Part of a small language model's weights: 2 heads of 32, no biases in attention or MLP.
Each number is 128 + 24 x the weight over its row's rms, rounded and kept within 0 to 255. Layers, rows and columns count from 0. Numbers have three digits each. The size before them is the row's rms in percent of the matrix's.

# gate: layer 5 MLP gate, 192x64, rms 0.249, rows 180-191, columns 0-63
# up: layer 5 MLP up, 192x64, rms 0.244, rows 180-191, columns 0-63
# down: layer 5 MLP down (transposed), 192x64, rms 0.231, rows 180-191, columns 0-63
gate180 110:154105109141128125137143168144069095119128122136105107117166099128095125185152153133172137125172137155116126112113113122123134096105200092116148122135131152158114133098129103145120097138135134
up180 106:128082121138160154121090125069119129137163169106079132118156152117150116110137119105100166128120108154137130116128137143133141126098100101164133153100149121122097130131088108153167149127080161
down180 109:135148146138153155127151110133101130160077137142156125146132153135170081143111096154110149154126124164125128126151153138115178187096097109161130089135130103132155141116141104139131172096137148
gate181 096:159118105178153128105085125109132124111101099109170149120098137155111092127108153130151155162130137145129119130107154059145166089114128124176119152119168153152118144114134141101132121094123120
up181 096:101117152161167161119108142156119163104146136173151152132086131163099136136132168148134124130122148138072115166126155081131130134102175113110097129124115157112135169132147120104151131118122091
down181 100:139100111104122092132100149177149092168123137110123073115111142114176119124144130103091124123119086123151112112143143106137089125089139129087131080135105094158117118128108132124113124088091141
gate182 087:125130106135136141087104101139092106126134137107158107101144134117134132135114149124117097139109145172085152135114167130130172101157163147133119168085129136147129110121165085085122155082160156
up182 086:124176111122128117133149138153131152113134143110138102140139106152148118115094123101095107153113161110110119135126072067151112108094139107156098128102135102085120129109141085087080093116139135
down182 096:132108162121168146112130163156150111155137134166114151135146171136134113093128108138138087119125165077147169171090105142121121122105123092134129128098124132119088164108139081149102134102103124
gate183 087:100163126120111134162067119144114100134114103130090110137141147087139174117095129131141099098110141130135120077174153122118127102143108111149099148148119137156117152154150165142165090135095136
up183 095:132111141145074111116144153152129091139099089098122128127140119122172132133068117113157139114151161108126131093120109151125154076170122115107165142124133152121136098092128154103088166115118136
down183 081:148125114151155179142176130118139140127146174155167132147106129133133126130195118160112139111128116171157124164152116108163177118106126151144122093112098149143106106118138148135130088152133102
gate184 117:145123092177154110117122152102112109100116109139115145109079104114112093166110089123142080162121094119145114166163112140130146125095177142130154126180120122151150156136155136127152114111128135
up184 112:175150116119145126139112173124139114125144162135153116086107119139095110126128118089111099140112118123167127135117136086130102087107127095141151102101067108154140134117172115134179118101101101
down184 106:105146149117155131091107122183117117157164062104137149146121110123111124172121156126114127146124117132132143090092112140115128136100146114152158136149135116178137103143068113133114152103095102
gate185 092:163121117155126144115095088119165113118113136123143115152122113143133133182162118101174137121103162097165152146118170141137159142173157111128148149142178148131164144125140104090134125094151137
up185 094:132100110120133120126152131113161095154119136140088114125108165090116124117131101137125089071133131166156123139075102136108105150106102122135099139158195131143117116151098113096156119128117090
down185 102:107141091088170149123121121128118085183150147103127123112137113123153124087132112136165127141135142158051129109119143123137137081128115124170123122107139090153143138120143094113091120121092122
gate186 091:161113094130114104125131106097108122162173133122149115132125105102119106134110114109134127158130113071133124176152106136121115094130168105116120144076119165120190089133129178130146116125146107
up186 088:123129132116158104116129123111150128148106128093098148183120104099136116100144127104139115131069134114116102118110161177108166166125077113131162125123134117163156115119141125114187149153136157
down186 082:141131147147107158146121139123179118127065125125138142116119121137169141084150125137127132113127139175123177141110117099115124095147109167130133105104146107149102148100175153160173140091126155
gate187 099:133129120141119123098102115122072126098142135133080161143125064126147142131128120132137104097146131116118130124118108112170152098087146170156144123145142113110148175142144118103112120130203145
up187 103:114091112143143128103100130145148134107120106156130128099161128084126119067155093155118102168115114131146122130158137107080170154094125106110110114144142141093121082133152142088136144146149096
down187 109:094109121128125154133097089130178109160146090115125139157110175118116170150121094156119077159099164135125131144092110108128131147138147089106103165132144129102125080152105110126135116118140110
gate188 087:126164142119101120126095100134116095132169133143144154115124106087184132176160123120163125155102139149084126156136122110112078127118135074134129126105096112108141113161132117129157153118088145
up188 084:107124140119115143142125105106130114145164129140159147123103131150106170128145134132138149113116122158117139140066110086162149110091160146115110139178088148152157162099084105122082125112137093
down188 090:117137136105109104118111104094128119155111123129100148112170107161121112173120123158138143178132155102106127155110115152165109156123125134087116114178137137086190126156114086125137166132141140
gate189 107:139109154108115148105135116115147139113120117145152137118130086165127158118128127125164126134146136189096158167068173132172136121111155134153097126163136087089118130117145132169140107136098104
up189 098:113097151147139130120135167129114119145155122140119130164134130140138124131134081140109111131153139216152150118159126131144168131085102126078141117166126126198122156129116113147147142124149133
down189 106:107093131134138120120109164129124158169178112135113126166099146143125121170162097098134093139166150174177173121118136134111143169107128112086153139156118150137140166144131127122148152138131142
gate190 094:097164176122096147090107127074114116146142106147125148109129104142132106135144093148177167125140155127080128152122130157148101128146138119134137162135122118105094133135126136087116150090089168
up190 093:121132149140137132128134109134158124136169123076168122111117128133126165082118112131087108155119107149146111103132123148110190163113074146135139121130182128139146120102110137128108092127188122
down190 097:112113130110161130157126151127136148109158087150130158143127140134156114104079091128156103131143085122107150128112126155101095157138098155123149180136134150127176128148086081132093104158111129
gate191 121:126090141151148154123118152103123133133139142161121133122088148166127124152108132119122135113117148179094100093139082148140116181156127114147125127131145169172130127119101112062155097121126164
up191 098:113113144120148116152163126124126118177115108137121127128144168143152182146158121186063155121132127083154121110148120126112110120144123150141127113176136095092110132099144141153100132091149142
down191 099:115133119118134122160150109154094121107148117134132117154111097149109133148173115191132110126136151132135181158176143086177124131114122070110111125124150143114120093130111167135117088120098126